config.toml
num_hidden_layers = 14
hidden_size = 192
num_attention_heads = 3
num_key_value_heads = 1
head_dim = 64
intermediate_size = 512
vocab_size = 8192
hidden_act = "swiglu"
norm = "rmsnorm"
norm_place = "pre"
norm_eps = 1e-05
positions = "alibi"
qk_norm = true
attn_scale = 0.178
bias = "none"
tie_word_embeddings = false
parallel_block = false
extras = ["local attention windows", "gated attention", "capped logits"]
init = "normal"
init_std_qkv = 0.0461
init_std_o = 0.00872
init_std_up = 0.0461
init_std_down = 0.00534
optimizer = "adam_atan2"
learning_rate = 0.00216
lr_mult_up = 1.33
beta1 = 0.9
beta2 = 0.99
lr_head = 0.00568
warmup_steps = 200
schedule = "wsd"
decay_fraction = 0.76
decay_shape = "linear"
final_lr_fraction = 0.1
batch_tokens = 32768
max_seq_len = 2048
doc_mask = true
train_tokens = 177100000
max_steps = 5405
dataset = "wikipedia_en"
Each number is 200 + 30 x the weight over its row's rms, rounded and kept within 0 to 999. Layers, rows and columns count from 0. The size before them is the row's rms in percent of the matrix's.

# layer 4 MLP gate, 512x192, rms 0.131, rows 363-375, columns 0-191
091,243,181,203,238,168,192,212,236,258,190,135,187,220,220,201,202,161,234,174,208,263,143,274,198,254,164,186,197,221,164,160,192,226,226,186,201,263,173,225,161,182,204,206,164,180,188,214,233,132,189,198,131,180,136,164,242,192,202,203,206,216,179,182,201,197,177,210,220,233,213,232,195,219,174,224,207,198,206,197,158,169,260,199,231,229,239,192,210,238,203,205,236,183,185,259,161,248,228,222,205,204,205,170,243,200,264,150,229,218,258,177,202,242,228,247,176,221,228,161,177,166,196,189,171,247,192,204,217,206,185,199,208,196,193,189,149,207,175,113,214,156,211,207,220,211,224,194,175,214,188,194,255,182,205,219,211,201,191,178,214,197,140,159,212,251,236,198,195,234,152,241,183,172,217,214,200,173,212,233,202,218,182,200,253,220,223,179,271,191,230,209,211
098,193,158,205,244,282,222,224,250,161,172,189,193,189,177,194,216,237,245,239,234,196,153,256,165,175,139,216,165,210,169,184,148,186,199,253,210,211,171,179,190,174,175,230,220,234,198,176,274,211,221,176,233,147,198,176,207,145,236,190,235,210,207,259,199,193,207,191,179,223,165,212,194,190,179,159,169,236,205,169,216,217,203,201,205,180,229,160,218,224,179,190,181,198,217,237,204,210,227,234,224,194,163,177,191,181,253,176,166,166,288,173,148,182,188,166,174,193,232,195,227,139,199,162,207,221,234,161,183,215,201,198,187,191,231,204,208,192,233,246,181,221,199,198,178,298,189,186,170,158,193,219,189,191,133,179,245,154,220,236,199,239,189,191,165,243,182,220,174,164,227,235,170,174,143,161,204,196,252,179,209,222,205,193,213,200,243,187,234,220,206,223,188
113,154,184,162,249,272,238,185,201,200,196,163,184,173,180,202,156,249,224,225,176,195,192,252,226,215,213,184,191,166,175,166,181,166,186,227,182,190,200,250,236,209,212,160,194,240,208,217,207,130,226,187,221,164,189,247,225,200,159,207,241,217,187,244,200,171,192,163,193,184,151,175,245,182,211,152,228,198,200,159,195,163,193,126,187,235,193,189,176,200,223,163,120,176,230,185,232,168,220,195,202,169,162,251,189,196,274,234,213,185,183,185,187,196,220,223,186,230,241,221,199,166,206,228,231,213,198,190,206,210,238,165,127,199,231,189,184,185,217,217,227,207,203,163,193,211,120,207,192,157,242,241,206,188,200,150,245,153,212,252,205,233,162,192,172,215,226,160,118,197,223,191,175,193,215,208,185,248,194,230,191,248,167,206,212,203,195,198,213,145,220,222,147
111,164,141,186,243,240,247,170,236,184,154,139,210,212,204,203,229,214,202,205,189,214,165,251,221,203,175,162,232,159,132,142,156,228,203,251,174,158,139,209,207,174,187,222,198,225,176,166,225,214,257,168,168,193,198,187,176,206,199,232,208,223,245,183,211,188,224,190,210,223,190,193,222,146,218,168,228,199,212,155,169,162,191,202,199,250,231,125,176,220,171,207,196,199,184,243,207,159,222,183,255,184,190,196,177,176,240,168,166,176,217,191,233,207,189,217,202,149,215,215,237,155,186,169,206,181,200,202,247,202,209,221,176,201,262,219,242,211,227,224,207,160,244,165,190,237,144,194,150,202,167,243,156,204,198,213,233,164,205,254,194,189,185,204,121,220,191,137,151,181,229,207,197,186,202,237,200,221,240,212,257,210,160,237,200,243,207,176,183,211,239,213,190
085,228,135,190,200,187,271,245,309,223,166,143,159,261,230,181,240,194,200,180,220,238,165,283,243,209,178,182,224,226,200,214,170,242,208,224,191,172,187,188,198,240,232,163,201,201,221,193,251,209,179,218,198,160,196,168,227,200,170,191,190,232,182,189,153,202,206,208,198,207,219,174,222,188,181,206,178,177,206,230,211,179,216,217,260,235,203,193,189,189,255,207,184,254,162,268,172,205,226,189,230,232,175,204,213,178,224,198,216,149,271,225,204,228,212,246,201,148,205,169,214,160,209,208,216,228,230,180,185,195,227,192,204,233,166,229,188,211,157,211,279,213,140,238,218,211,212,218,216,200,165,213,188,195,190,191,155,170,220,200,226,228,204,173,201,179,212,165,210,225,194,178,234,179,224,208,199,178,166,273,199,233,235,186,179,132,247,144,218,189,192,196,230
101,212,189,179,255,246,241,214,175,208,202,189,169,185,155,200,170,177,192,221,213,213,207,183,240,186,183,212,212,202,228,216,133,200,175,225,197,188,178,236,176,209,188,236,216,210,208,183,162,209,269,221,157,162,216,199,220,168,231,178,237,220,220,201,202,181,136,174,191,210,174,151,241,211,189,190,199,259,232,184,226,193,222,216,243,198,218,195,190,213,178,157,197,178,230,203,187,213,244,242,179,169,139,273,182,175,224,162,217,174,180,159,201,231,237,156,142,173,205,230,176,162,181,224,281,219,189,170,218,232,179,144,154,189,240,200,219,195,270,213,178,189,211,170,197,183,219,194,150,216,208,198,181,166,167,192,220,197,194,272,176,162,185,179,131,209,200,244,152,251,226,219,204,177,215,136,185,246,202,188,241,219,184,197,202,178,272,174,237,183,203,270,186
092,150,169,200,240,204,239,220,196,220,180,207,221,170,192,156,242,212,215,181,173,180,208,224,163,204,200,217,253,228,177,205,196,214,209,239,176,201,170,174,176,136,202,170,166,218,196,157,238,197,196,206,250,149,135,203,204,199,182,204,209,180,238,233,264,175,183,182,183,246,198,238,261,222,181,193,229,228,187,153,205,189,189,138,192,201,153,213,161,196,261,149,177,197,253,199,222,188,196,214,161,186,200,180,195,149,197,176,175,198,172,189,161,220,179,213,225,161,226,189,204,206,186,165,95,217,176,192,211,211,207,232,207,192,228,298,194,210,202,230,230,191,238,300,223,217,153,192,228,179,199,230,150,196,173,209,188,165,193,203,237,224,189,154,205,213,199,102,203,186,192,185,185,198,159,197,236,225,176,199,216,204,201,219,203,203,168,203,176,152,179,205,145
107,173,144,178,224,207,223,228,217,206,168,168,189,237,206,161,150,245,236,264,203,221,206,183,219,235,238,198,198,195,241,235,272,159,202,175,205,152,187,204,185,205,255,236,176,219,196,201,173,184,214,221,159,167,202,177,210,220,229,214,199,174,164,224,240,216,247,202,246,185,187,217,224,214,193,179,179,148,208,237,211,227,171,196,207,229,180,218,208,233,197,172,144,142,217,207,222,217,185,200,220,153,210,224,206,157,236,214,146,173,195,175,191,195,221,233,209,194,231,194,188,233,160,190,162,164,232,147,198,151,175,164,160,131,253,151,179,207,193,192,204,124,213,214,216,169,162,197,123,216,186,207,213,219,171,237,175,203,220,234,150,200,208,171,215,235,284,198,141,198,176,239,171,214,169,204,186,137,202,213,176,222,182,198,208,184,215,157,193,218,220,272,187
086,191,209,127,252,254,234,243,185,190,225,187,210,201,186,208,187,191,207,206,185,239,222,232,190,159,179,234,223,164,209,200,202,265,198,176,191,187,134,167,185,203,168,177,182,233,215,215,282,152,193,240,224,175,162,214,196,236,175,232,235,244,195,236,213,204,281,235,177,196,221,155,219,212,219,188,155,225,239,168,235,187,156,181,270,224,149,173,190,184,239,191,175,201,226,250,174,217,202,216,213,170,140,218,209,193,217,180,235,186,212,166,195,175,191,164,202,188,220,212,173,165,204,151,216,269,227,116,221,252,247,209,180,207,217,191,183,198,187,168,204,178,175,273,182,222,237,213,255,186,159,228,230,196,187,215,189,177,235,214,174,175,183,202,173,224,252,209,221,166,190,196,182,213,188,240,187,197,196,250,179,210,178,261,199,186,251,183,204,208,174,198,235
097,206,226,194,211,208,212,172,200,138,231,196,226,219,190,231,227,264,211,198,225,175,203,202,186,180,150,155,191,188,202,190,168,211,254,247,190,187,147,208,167,186,193,227,208,210,239,157,238,179,216,191,207,172,222,160,198,214,169,225,203,191,252,250,196,185,262,203,242,182,171,190,259,195,195,159,183,212,207,182,191,155,173,181,181,252,204,168,210,211,244,155,152,176,226,242,208,166,200,185,182,191,154,173,210,166,257,207,186,184,178,186,229,233,196,178,182,176,234,211,217,163,210,218,279,226,180,139,177,220,220,212,185,233,235,206,202,233,173,258,258,193,221,203,152,260,158,158,199,239,182,211,186,203,188,195,239,111,236,248,174,231,215,195,157,212,191,135,158,154,178,172,190,200,213,142,181,166,192,187,222,178,182,228,189,266,176,178,222,175,187,240,197
109,215,180,149,257,229,274,215,196,234,196,164,219,181,109,213,193,177,193,210,204,210,170,233,255,209,137,177,220,169,202,162,186,193,151,220,161,169,125,199,207,187,177,203,242,187,187,161,220,138,201,181,197,197,163,183,239,217,211,238,263,226,193,214,220,215,244,211,191,166,175,175,202,180,231,191,219,217,207,205,199,176,197,185,233,258,203,205,196,173,230,177,159,168,204,205,258,155,204,210,251,173,189,243,219,178,270,144,164,218,223,208,206,163,184,175,201,174,200,193,178,186,183,223,198,212,229,154,197,202,199,209,120,202,227,194,271,231,218,239,207,150,208,168,183,208,127,233,211,222,154,143,155,209,188,178,224,181,193,241,168,189,239,160,170,198,189,169,183,187,241,162,182,191,181,191,174,195,211,214,204,222,220,236,207,166,203,144,212,186,219,230,173
098,257,126,178,176,217,227,210,241,210,151,201,123,240,167,201,189,200,176,204,95,224,211,151,209,254,221,207,197,164,194,216,251,214,225,181,198,208,160,201,179,229,212,212,139,170,202,264,185,186,210,201,268,155,197,192,179,253,173,205,231,207,210,168,230,240,186,139,232,182,214,181,211,194,179,208,213,179,210,207,228,215,249,145,196,210,173,202,180,187,210,183,210,181,152,175,150,202,162,160,194,212,172,169,222,201,242,166,179,187,195,169,191,220,239,224,200,150,192,181,171,210,155,196,182,187,213,173,264,150,185,165,205,155,221,190,210,230,175,175,184,159,202,240,213,191,220,188,204,209,199,213,164,220,251,187,183,198,258,189,160,196,180,185,199,208,191,194,237,207,257,233,125,143,207,194,247,155,207,232,190,194,180,243,248,171,221,208,185,181,233,207,178
102,136,190,146,178,233,224,197,216,212,203,116,219,226,208,209,201,216,195,204,229,185,182,247,205,191,123,192,214,179,220,175,187,227,168,172,201,182,169,182,211,163,216,201,222,234,193,181,164,159,218,209,171,226,231,210,190,271,176,230,216,211,203,193,207,164,246,166,191,217,185,185,215,211,197,176,185,213,243,156,188,199,180,214,243,278,201,176,155,194,200,215,199,204,235,202,214,160,206,185,235,202,141,248,176,189,263,203,190,144,223,171,234,207,215,226,203,207,212,202,179,148,208,179,185,252,123,135,202,236,272,167,181,204,177,183,249,224,210,230,230,197,212,187,247,191,140,179,179,211,215,216,203,225,202,159,194,162,276,191,222,186,244,197,193,244,175,139,168,175,176,170,228,206,207,230,117,194,222,192,233,177,154,217,164,161,154,209,199,201,208,218,191
# layer 4 MLP up, 512x192, rms 0.13, rows 363-374, columns 0-191
093,245,152,254,166,205,212,156,219,232,167,248,189,207,180,175,223,161,212,239,234,172,229,228,194,185,205,173,192,233,251,191,238,220,212,224,186,210,251,202,207,252,195,205,258,187,176,247,123,235,218,267,199,244,222,253,169,192,235,148,208,218,197,177,216,169,165,214,201,177,194,229,199,187,195,171,186,188,143,178,184,160,258,180,223,210,199,184,212,197,124,206,174,169,200,192,186,186,233,210,190,226,245,217,169,178,184,211,162,190,194,223,201,160,209,174,153,190,164,209,188,237,168,251,235,116,174,218,204,187,199,187,184,172,256,185,213,187,220,196,193,198,252,176,202,150,197,151,266,211,202,190,176,198,232,224,230,184,192,200,190,266,239,166,202,164,201,232,179,196,213,191,215,173,234,216,200,169,226,163,245,153,181,132,197,144,199,242,193,226,212,205,157
109,201,219,181,184,232,198,216,218,208,224,210,208,170,230,217,238,237,209,211,200,262,229,220,204,182,160,189,155,249,192,256,234,191,196,182,229,241,205,190,231,212,216,252,249,188,186,243,179,205,217,192,184,206,175,231,243,165,230,218,235,209,206,232,164,182,267,230,227,163,227,211,213,185,164,212,166,214,204,188,230,206,338,192,185,170,237,205,214,182,145,177,220,202,177,181,198,213,212,194,189,220,189,197,147,259,225,186,204,202,240,245,218,191,162,184,247,196,212,161,213,215,211,196,169,271,203,176,218,170,215,170,220,205,141,153,204,213,260,184,246,203,186,240,205,209,180,244,207,267,216,205,191,214,206,235,268,169,199,243,265,197,173,229,246,205,187,278,205,229,148,209,184,219,195,222,206,220,224,195,216,216,210,160,163,187,242,214,195,218,231,191,235
126,160,191,209,188,200,201,182,237,187,176,204,165,227,169,195,205,175,208,281,160,199,154,229,245,221,217,206,162,184,198,221,208,278,198,185,235,200,183,224,233,216,226,174,167,207,177,243,243,151,204,231,143,155,167,197,211,194,135,251,219,272,219,178,201,147,216,178,197,183,173,177,226,157,178,225,164,216,197,251,159,200,192,151,270,217,239,139,196,123,240,166,185,231,203,212,255,224,209,201,138,211,145,233,210,169,226,205,204,175,162,166,229,202,185,179,175,166,222,230,225,200,188,198,172,185,200,238,176,173,242,199,187,212,237,153,186,179,208,158,203,161,236,230,208,220,197,140,224,219,216,198,206,231,166,208,166,199,201,174,231,233,181,166,206,210,231,145,209,236,172,211,213,202,210,184,172,216,234,237,202,187,192,236,261,144,203,202,225,171,218,217,209
114,233,145,217,147,222,217,197,210,209,275,178,216,166,222,199,191,178,255,202,177,200,189,181,239,224,185,217,258,192,177,215,179,169,239,242,172,251,217,184,177,187,162,211,177,219,214,188,237,160,198,165,172,249,182,249,173,210,164,241,158,213,205,181,244,233,220,147,219,190,189,233,228,225,217,176,158,194,216,153,178,237,173,232,197,232,229,245,215,169,153,188,251,211,190,179,151,218,193,139,201,161,141,165,174,220,207,199,218,260,157,220,171,184,252,197,233,223,194,204,183,220,208,192,161,199,184,268,170,185,208,179,213,162,181,242,217,256,236,179,213,175,213,198,209,173,178,245,178,188,260,253,216,196,208,235,220,150,189,202,235,270,175,200,235,153,149,159,210,204,142,177,235,204,193,155,169,211,230,230,200,200,208,184,199,204,199,218,253,191,188,197,179
088,182,189,194,210,199,208,169,146,138,185,222,199,198,167,167,190,198,271,219,209,185,163,165,153,159,177,176,184,159,198,189,223,155,201,196,247,236,204,142,173,173,136,208,155,206,173,173,192,157,236,159,206,195,231,261,163,252,222,181,214,190,217,211,190,241,200,157,197,181,155,230,228,206,213,194,242,213,180,175,177,187,183,137,192,228,180,239,206,125,217,193,156,190,274,187,277,202,197,216,187,196,262,211,156,188,202,189,198,184,191,239,245,175,168,224,210,237,185,225,205,188,242,238,205,190,142,181,176,214,182,215,166,183,187,235,227,228,228,249,198,251,171,158,218,206,156,188,220,208,235,194,164,205,197,220,213,203,230,207,133,241,191,231,208,199,156,184,168,186,158,142,208,228,210,217,205,201,231,224,238,177,154,202,182,181,211,240,169,164,154,174,178
112,210,174,234,165,200,194,153,188,173,224,198,208,272,245,197,198,197,213,179,236,196,259,227,251,182,171,185,249,265,196,215,212,232,169,213,150,200,197,176,184,228,218,195,174,199,212,255,196,139,173,298,187,204,178,178,228,170,185,183,217,171,215,246,225,174,180,241,221,186,191,179,191,219,241,218,187,222,214,178,217,195,221,178,228,222,223,177,225,161,218,170,155,180,204,205,153,241,200,179,245,265,200,195,141,215,204,176,203,215,232,180,222,217,149,227,194,244,241,202,252,237,260,149,175,231,272,177,220,228,218,249,256,242,211,174,177,236,236,196,252,239,190,194,204,280,209,212,241,208,204,178,213,180,248,185,220,178,203,224,214,181,231,222,180,230,200,196,203,209,180,190,225,152,214,171,199,206,201,228,177,233,232,259,223,222,187,219,176,224,206,160,225
097,223,148,230,156,195,197,193,212,242,182,215,162,213,225,170,193,211,178,195,164,165,223,192,201,205,205,182,257,252,165,216,218,193,192,233,192,152,230,199,158,193,183,185,149,197,171,138,158,190,126,246,229,159,203,254,188,203,177,226,207,216,236,170,239,206,174,240,215,234,183,204,205,218,209,232,218,190,152,201,228,252,192,163,226,168,181,234,257,192,240,199,195,212,178,213,198,197,216,185,175,212,241,195,145,191,181,194,258,232,192,198,182,173,162,225,205,192,175,197,181,190,222,174,130,152,154,192,199,130,166,226,230,159,176,206,206,200,184,170,221,186,213,226,257,198,184,170,243,187,266,182,183,213,198,233,159,153,209,179,270,236,208,217,184,222,234,118,239,219,213,173,209,181,253,212,192,207,171,184,201,243,171,225,221,243,158,229,125,197,222,206,186
104,172,194,224,157,181,214,151,155,148,245,211,194,173,210,138,207,238,188,188,182,228,227,200,163,194,220,210,164,227,212,193,196,212,137,285,243,178,219,215,262,193,170,221,204,217,227,217,190,197,203,209,248,208,245,225,149,245,150,205,234,172,195,176,204,211,180,145,126,273,308,216,253,225,211,246,199,174,187,145,213,191,193,181,241,184,164,187,211,238,221,141,207,226,217,165,218,163,226,220,200,243,222,180,169,251,201,143,234,196,195,214,225,159,149,204,192,191,189,179,236,206,176,230,227,193,189,215,202,213,262,224,216,176,162,208,213,192,222,199,212,267,166,176,214,224,187,206,231,143,171,178,174,182,222,199,228,205,188,199,208,184,200,203,157,187,183,234,174,215,199,196,134,209,192,230,185,213,199,232,242,205,214,195,197,187,204,191,167,209,201,186,254
091,163,243,189,231,223,180,208,175,214,231,193,213,130,239,276,168,178,171,200,176,235,224,227,169,163,168,151,241,225,202,233,236,248,234,157,168,229,200,183,218,221,189,182,216,218,178,170,220,204,184,216,194,191,173,222,260,231,167,208,156,261,202,156,219,203,204,263,155,201,222,216,218,139,237,206,191,158,186,177,144,214,169,233,303,190,191,202,199,201,144,202,239,209,221,187,167,197,238,232,229,219,146,178,213,213,226,227,200,219,232,220,198,187,192,158,194,171,157,213,243,212,203,181,190,252,215,239,230,175,222,187,207,233,197,179,190,204,178,209,246,189,187,225,198,211,243,185,202,174,214,267,243,174,235,184,202,187,214,206,242,149,245,159,193,215,214,135,202,153,232,147,204,208,195,231,202,189,213,190,164,197,213,174,224,181,222,248,225,233,153,176,227
097,187,180,190,188,181,198,199,162,145,187,166,279,156,167,165,243,228,237,226,261,240,183,171,134,218,173,276,186,207,206,179,161,171,178,243,205,218,196,199,200,215,165,192,194,179,195,151,223,180,210,218,192,236,170,191,191,175,242,234,203,183,251,246,179,202,212,215,236,180,202,206,217,192,190,239,204,154,193,156,213,215,213,144,222,182,173,188,130,169,189,212,207,219,191,224,184,194,210,162,200,171,245,202,171,192,180,246,194,231,216,229,190,224,215,217,168,240,185,179,181,183,239,225,257,218,213,135,183,208,179,264,223,223,180,167,177,269,182,172,255,234,233,210,205,237,204,250,202,206,240,216,162,254,219,186,211,183,185,164,201,183,202,188,195,157,194,194,255,144,171,168,153,167,158,182,253,147,213,196,186,240,220,170,177,241,205,179,173,156,164,212,222
114,219,201,194,214,225,201,232,210,188,184,245,180,206,217,170,153,201,222,187,166,189,198,205,152,218,245,214,175,165,214,236,225,199,228,240,232,207,240,192,235,182,176,244,160,224,192,207,173,281,196,184,188,218,213,214,203,178,207,194,162,193,235,190,181,182,195,204,164,224,237,158,195,245,179,195,213,153,221,196,213,205,195,231,126,181,137,241,169,238,153,190,216,190,193,244,167,263,183,212,195,216,203,166,230,235,128,234,298,207,178,173,176,215,170,276,240,255,179,223,185,235,182,201,255,217,182,246,194,158,185,206,216,155,189,223,185,205,204,175,223,200,190,235,195,142,225,220,246,127,178,270,210,188,189,217,189,213,181,183,174,221,197,192,208,233,195,245,190,161,182,213,170,222,212,189,262,166,180,221,181,239,201,173,181,245,219,203,143,198,170,156,190
091,234,173,214,186,210,227,170,257,213,135,196,169,196,238,206,189,174,180,254,264,176,218,191,232,182,212,157,207,218,153,210,182,239,215,206,230,186,197,139,212,184,163,192,186,250,277,259,158,194,210,227,165,217,248,204,218,151,198,224,205,221,197,200,178,147,162,228,157,208,190,212,208,153,238,231,147,223,167,196,173,167,158,250,241,202,220,202,241,203,177,212,144,185,239,171,229,219,223,160,217,212,160,206,163,244,178,198,232,171,245,221,203,197,220,151,228,222,195,209,182,201,162,227,184,194,169,199,211,225,207,175,214,201,196,204,177,191,220,206,288,253,189,190,223,197,224,200,208,140,227,209,188,191,164,148,187,204,165,219,215,240,188,216,166,226,192,196,161,267,236,202,227,182,225,162,201,161,211,193,255,242,224,196,188,165,188,146,196,271,207,170,182
# layer 4 MLP down (transposed), 512x192, rms 0.0956, rows 363-374, columns 0-191
092,151,180,173,298,232,192,199,254,237,173,239,212,230,312,232,177,215,175,154,176,165,190,200,232,225,205,192,230,163,211,177,181,198,193,169,205,174,262,199,207,186,208,168,262,223,188,171,203,195,125,187,174,181,185,230,168,175,146,178,164,210,174,174,211,170,234,213,151,228,198,268,229,197,171,212,230,170,206,192,178,233,175,211,260,160,188,222,240,205,210,233,276,255,188,221,225,204,181,217,199,205,185,169,228,220,194,229,206,186,251,198,189,217,235,207,202,221,207,202,263,190,235,189,182,191,225,221,170,189,213,176,209,166,125,175,206,183,134,185,248,171,195,214,230,211,230,198,173,184,188,193,218,252,258,206,204,194,174,161,198,190,165,176,167,207,177,168,231,204,170,215,199,197,167,210,193,194,183,209,264,206,228,229,176,182,184,202,217,251,174,216,222
105,145,212,117,216,212,219,201,184,207,203,188,198,222,226,213,141,214,191,216,223,199,214,218,206,222,225,195,212,229,230,238,230,188,207,260,204,126,228,196,162,217,229,246,197,163,202,214,208,226,174,170,194,245,144,179,193,210,204,160,195,185,207,186,225,215,233,209,200,215,229,163,229,221,185,228,185,210,180,185,127,228,214,207,191,191,188,181,244,199,229,190,240,236,189,176,148,227,213,143,181,225,197,197,195,243,91,165,215,204,221,186,211,224,219,212,246,234,162,174,173,279,229,174,169,244,227,197,177,138,197,196,198,205,203,149,127,231,169,230,208,195,172,199,187,244,214,217,174,242,162,205,251,213,214,167,162,242,161,197,213,229,219,212,208,160,188,212,243,242,189,185,166,208,219,154,192,154,217,179,161,240,189,188,228,158,188,223,206,252,243,197,254
122,219,191,242,159,200,207,189,186,179,146,204,215,277,178,222,240,237,189,167,145,191,228,163,253,180,183,196,204,214,223,247,215,191,148,209,176,183,161,166,176,185,212,216,182,188,216,206,145,265,228,227,170,236,219,188,256,162,259,194,207,193,228,156,230,206,172,198,168,196,212,146,203,188,168,183,219,194,155,198,133,206,166,176,266,176,230,200,225,243,210,186,183,215,221,197,198,280,257,184,242,170,222,179,182,200,175,196,168,244,164,219,213,217,170,246,216,150,253,199,230,230,197,220,173,193,187,199,193,184,242,229,207,176,201,168,159,249,164,125,187,211,132,243,181,203,212,160,193,182,155,253,190,213,187,180,163,221,164,210,219,202,178,190,190,193,227,154,218,194,194,194,224,201,158,234,232,201,195,209,199,222,173,216,192,171,169,164,251,201,226,172,150
112,220,237,192,217,211,179,179,227,237,208,181,190,155,216,181,218,218,231,209,203,153,248,212,167,205,188,220,232,211,260,178,241,210,268,215,232,162,149,231,201,203,225,224,196,190,232,169,217,176,191,177,175,162,203,240,192,218,165,205,259,202,215,199,233,213,179,127,172,163,221,185,238,228,210,212,184,181,177,196,207,238,143,246,253,228,162,181,184,226,197,218,189,196,239,177,160,170,201,182,215,186,181,231,146,207,203,175,185,232,230,228,133,122,187,241,228,191,139,124,153,165,229,217,149,191,194,250,148,144,198,171,201,135,165,203,231,237,175,194,238,177,225,195,175,207,198,200,146,204,189,176,205,249,206,170,170,189,173,200,157,211,183,210,175,194,227,211,177,202,200,161,194,187,169,226,214,156,259,172,196,227,168,208,229,179,124,191,182,231,219,203,197
091,205,148,177,230,218,214,224,267,223,132,152,182,242,267,248,199,200,182,163,244,203,178,241,206,240,217,186,213,260,203,210,189,144,213,225,199,169,231,192,201,250,232,204,239,225,194,217,203,220,146,239,190,175,180,181,254,178,207,170,178,182,173,156,196,186,187,210,174,180,230,216,232,177,207,235,182,168,190,236,201,212,205,239,228,159,189,215,240,190,206,216,239,274,90,194,213,176,191,187,198,264,204,235,228,214,186,233,258,220,215,206,189,182,233,221,222,154,184,208,228,194,193,177,195,203,224,194,182,167,199,171,213,199,131,224,204,155,161,192,215,219,187,202,213,184,235,183,185,218,173,195,198,191,231,174,190,150,241,140,205,166,212,229,221,221,234,217,230,258,176,200,255,180,203,186,180,206,153,223,194,259,190,171,221,199,164,198,206,272,217,156,224
112,186,164,178,186,175,203,204,174,117,170,269,173,226,144,230,177,192,206,217,255,167,225,161,157,207,149,219,149,162,195,221,213,265,205,229,258,199,216,187,172,203,189,219,196,167,224,187,188,212,252,229,159,216,181,185,192,228,241,205,229,179,160,203,178,152,191,199,187,204,147,229,180,163,185,274,183,236,156,209,233,185,179,209,194,203,223,210,219,149,263,197,199,258,208,237,258,225,207,179,169,175,240,198,200,239,183,211,206,236,229,204,193,204,189,209,232,256,216,205,163,209,226,159,183,188,229,190,175,233,195,256,171,220,215,239,176,204,206,237,216,202,221,166,190,198,118,215,257,211,202,249,177,185,235,179,204,168,215,224,207,204,194,199,201,245,215,170,297,235,190,162,176,198,208,197,193,197,218,228,239,193,239,207,161,174,193,208,182,141,191,180,163
099,259,174,238,138,204,187,192,167,209,270,266,178,224,229,165,202,168,177,242,189,208,255,200,243,229,177,182,157,195,221,169,178,199,191,162,192,175,245,249,196,200,215,192,200,189,198,218,132,190,212,266,184,175,236,189,192,219,227,188,188,235,200,195,205,270,238,227,194,188,221,199,158,193,195,201,168,206,198,225,234,228,227,207,244,203,191,202,183,186,197,220,245,197,176,219,229,236,231,144,234,173,224,216,210,229,173,221,196,198,186,238,194,224,218,203,180,262,253,224,244,220,222,131,253,178,177,169,192,169,212,178,250,185,188,161,190,229,213,164,193,214,155,201,263,198,262,220,172,216,185,183,175,176,173,218,210,181,232,135,244,221,185,285,206,219,191,188,195,238,170,227,213,210,224,167,163,198,191,215,235,252,246,161,156,221,231,189,210,244,179,222,230
103,209,216,223,232,185,223,241,198,171,175,211,200,201,165,210,218,216,216,157,180,223,201,191,180,220,169,236,150,200,206,177,176,159,211,215,187,237,180,214,176,246,218,199,183,235,227,200,174,223,259,147,198,158,161,201,196,201,202,195,181,168,163,199,200,192,216,163,256,191,175,219,196,259,219,194,205,195,214,183,130,167,236,177,190,122,227,189,179,213,185,235,235,225,210,209,205,228,178,259,170,224,204,226,196,163,168,121,239,245,198,149,199,142,131,221,189,202,231,211,191,205,220,213,200,247,242,200,144,204,178,193,218,223,237,237,256,185,196,223,188,217,227,205,157,148,263,167,160,195,215,166,188,219,237,185,104,200,217,227,177,219,243,197,222,207,199,177,231,148,205,198,142,216,189,220,194,200,193,144,125,204,197,166,202,186,231,228,179,175,184,147,167
094,186,269,198,185,139,179,169,196,213,207,221,190,134,262,225,218,206,144,198,227,217,207,206,166,166,116,186,233,245,168,197,193,216,206,148,209,228,219,189,294,235,181,165,168,205,200,221,194,207,147,180,137,145,207,205,221,172,199,215,133,221,186,166,155,205,200,208,165,153,208,194,188,185,194,216,211,186,206,195,174,156,174,243,222,155,202,187,185,203,211,185,211,190,179,188,152,190,256,214,236,219,211,181,259,204,195,200,221,186,185,201,213,225,174,207,231,180,158,285,189,183,174,229,246,214,211,224,225,159,123,149,219,249,200,148,160,170,210,242,188,244,208,183,188,238,172,208,190,213,168,192,228,194,186,196,190,206,193,181,222,157,215,190,171,180,180,181,221,232,219,143,161,214,215,229,199,186,194,161,231,237,218,172,203,168,209,230,217,145,169,172,225
096,184,186,176,212,228,208,188,242,235,260,189,224,182,225,196,223,190,206,173,190,223,171,186,188,192,194,175,248,164,159,195,204,168,229,177,191,169,228,208,250,243,218,208,234,197,206,191,224,221,218,213,208,218,263,200,135,199,279,189,198,222,231,205,213,182,231,190,184,189,173,192,206,172,199,220,270,197,196,148,176,198,219,281,196,186,208,154,218,213,176,210,248,175,167,193,200,214,221,169,225,201,220,192,187,251,168,206,149,187,251,177,178,218,238,167,130,166,224,179,164,155,226,200,245,218,209,211,236,151,163,175,174,123,152,206,182,217,213,272,243,250,245,149,250,198,198,219,176,191,196,176,238,170,198,194,198,180,185,212,223,196,218,206,237,233,158,254,213,224,189,244,150,191,185,169,187,230,235,189,234,172,159,168,164,171,181,197,179,273,234,205,175
108,217,205,129,207,217,183,212,211,218,246,190,168,120,211,204,197,180,169,222,181,226,193,195,197,240,188,219,276,217,196,147,165,198,154,242,215,151,150,199,161,239,193,185,262,179,219,170,185,182,139,166,190,189,212,185,210,125,262,200,219,218,235,170,183,138,220,182,178,209,203,226,251,187,244,244,173,215,199,181,149,199,194,195,155,197,220,213,174,150,216,203,217,179,183,219,228,168,173,188,216,244,258,250,250,206,214,249,227,246,191,169,211,185,181,220,165,207,217,125,181,208,181,219,261,225,235,209,158,203,201,211,197,171,185,175,231,200,191,234,179,205,226,198,157,180,199,220,232,203,142,166,261,202,182,220,186,205,203,231,222,197,208,256,190,233,182,121,197,182,225,197,145,176,199,189,224,159,160,191,201,214,221,184,233,239,210,212,187,234,210,191,200
089,223,204,227,209,154,145,169,175,179,266,225,170,219,191,196,206,240,233,205,192,225,189,234,189,221,220,228,193,217,216,202,207,178,171,173,210,206,215,230,212,193,202,192,156,201,119,196,225,185,207,243,210,196,141,197,187,226,167,241,210,207,214,177,225,230,224,211,241,195,200,206,165,206,123,248,232,222,195,257,171,205,215,167,192,193,218,278,177,187,184,255,204,180,189,194,177,230,184,263,187,183,193,211,199,194,166,201,199,268,233,178,217,219,174,151,203,233,187,241,215,235,279,166,109,299,162,160,176,191,189,226,231,255,161,218,244,205,198,216,187,237,213,265,162,214,204,176,183,209,219,205,181,197,180,228,233,236,224,183,214,198,172,158,176,203,222,197,227,186,214,163,193,168,154,217,255,180,181,160,182,200,200,186,179,216,251,190,198,160,185,160,180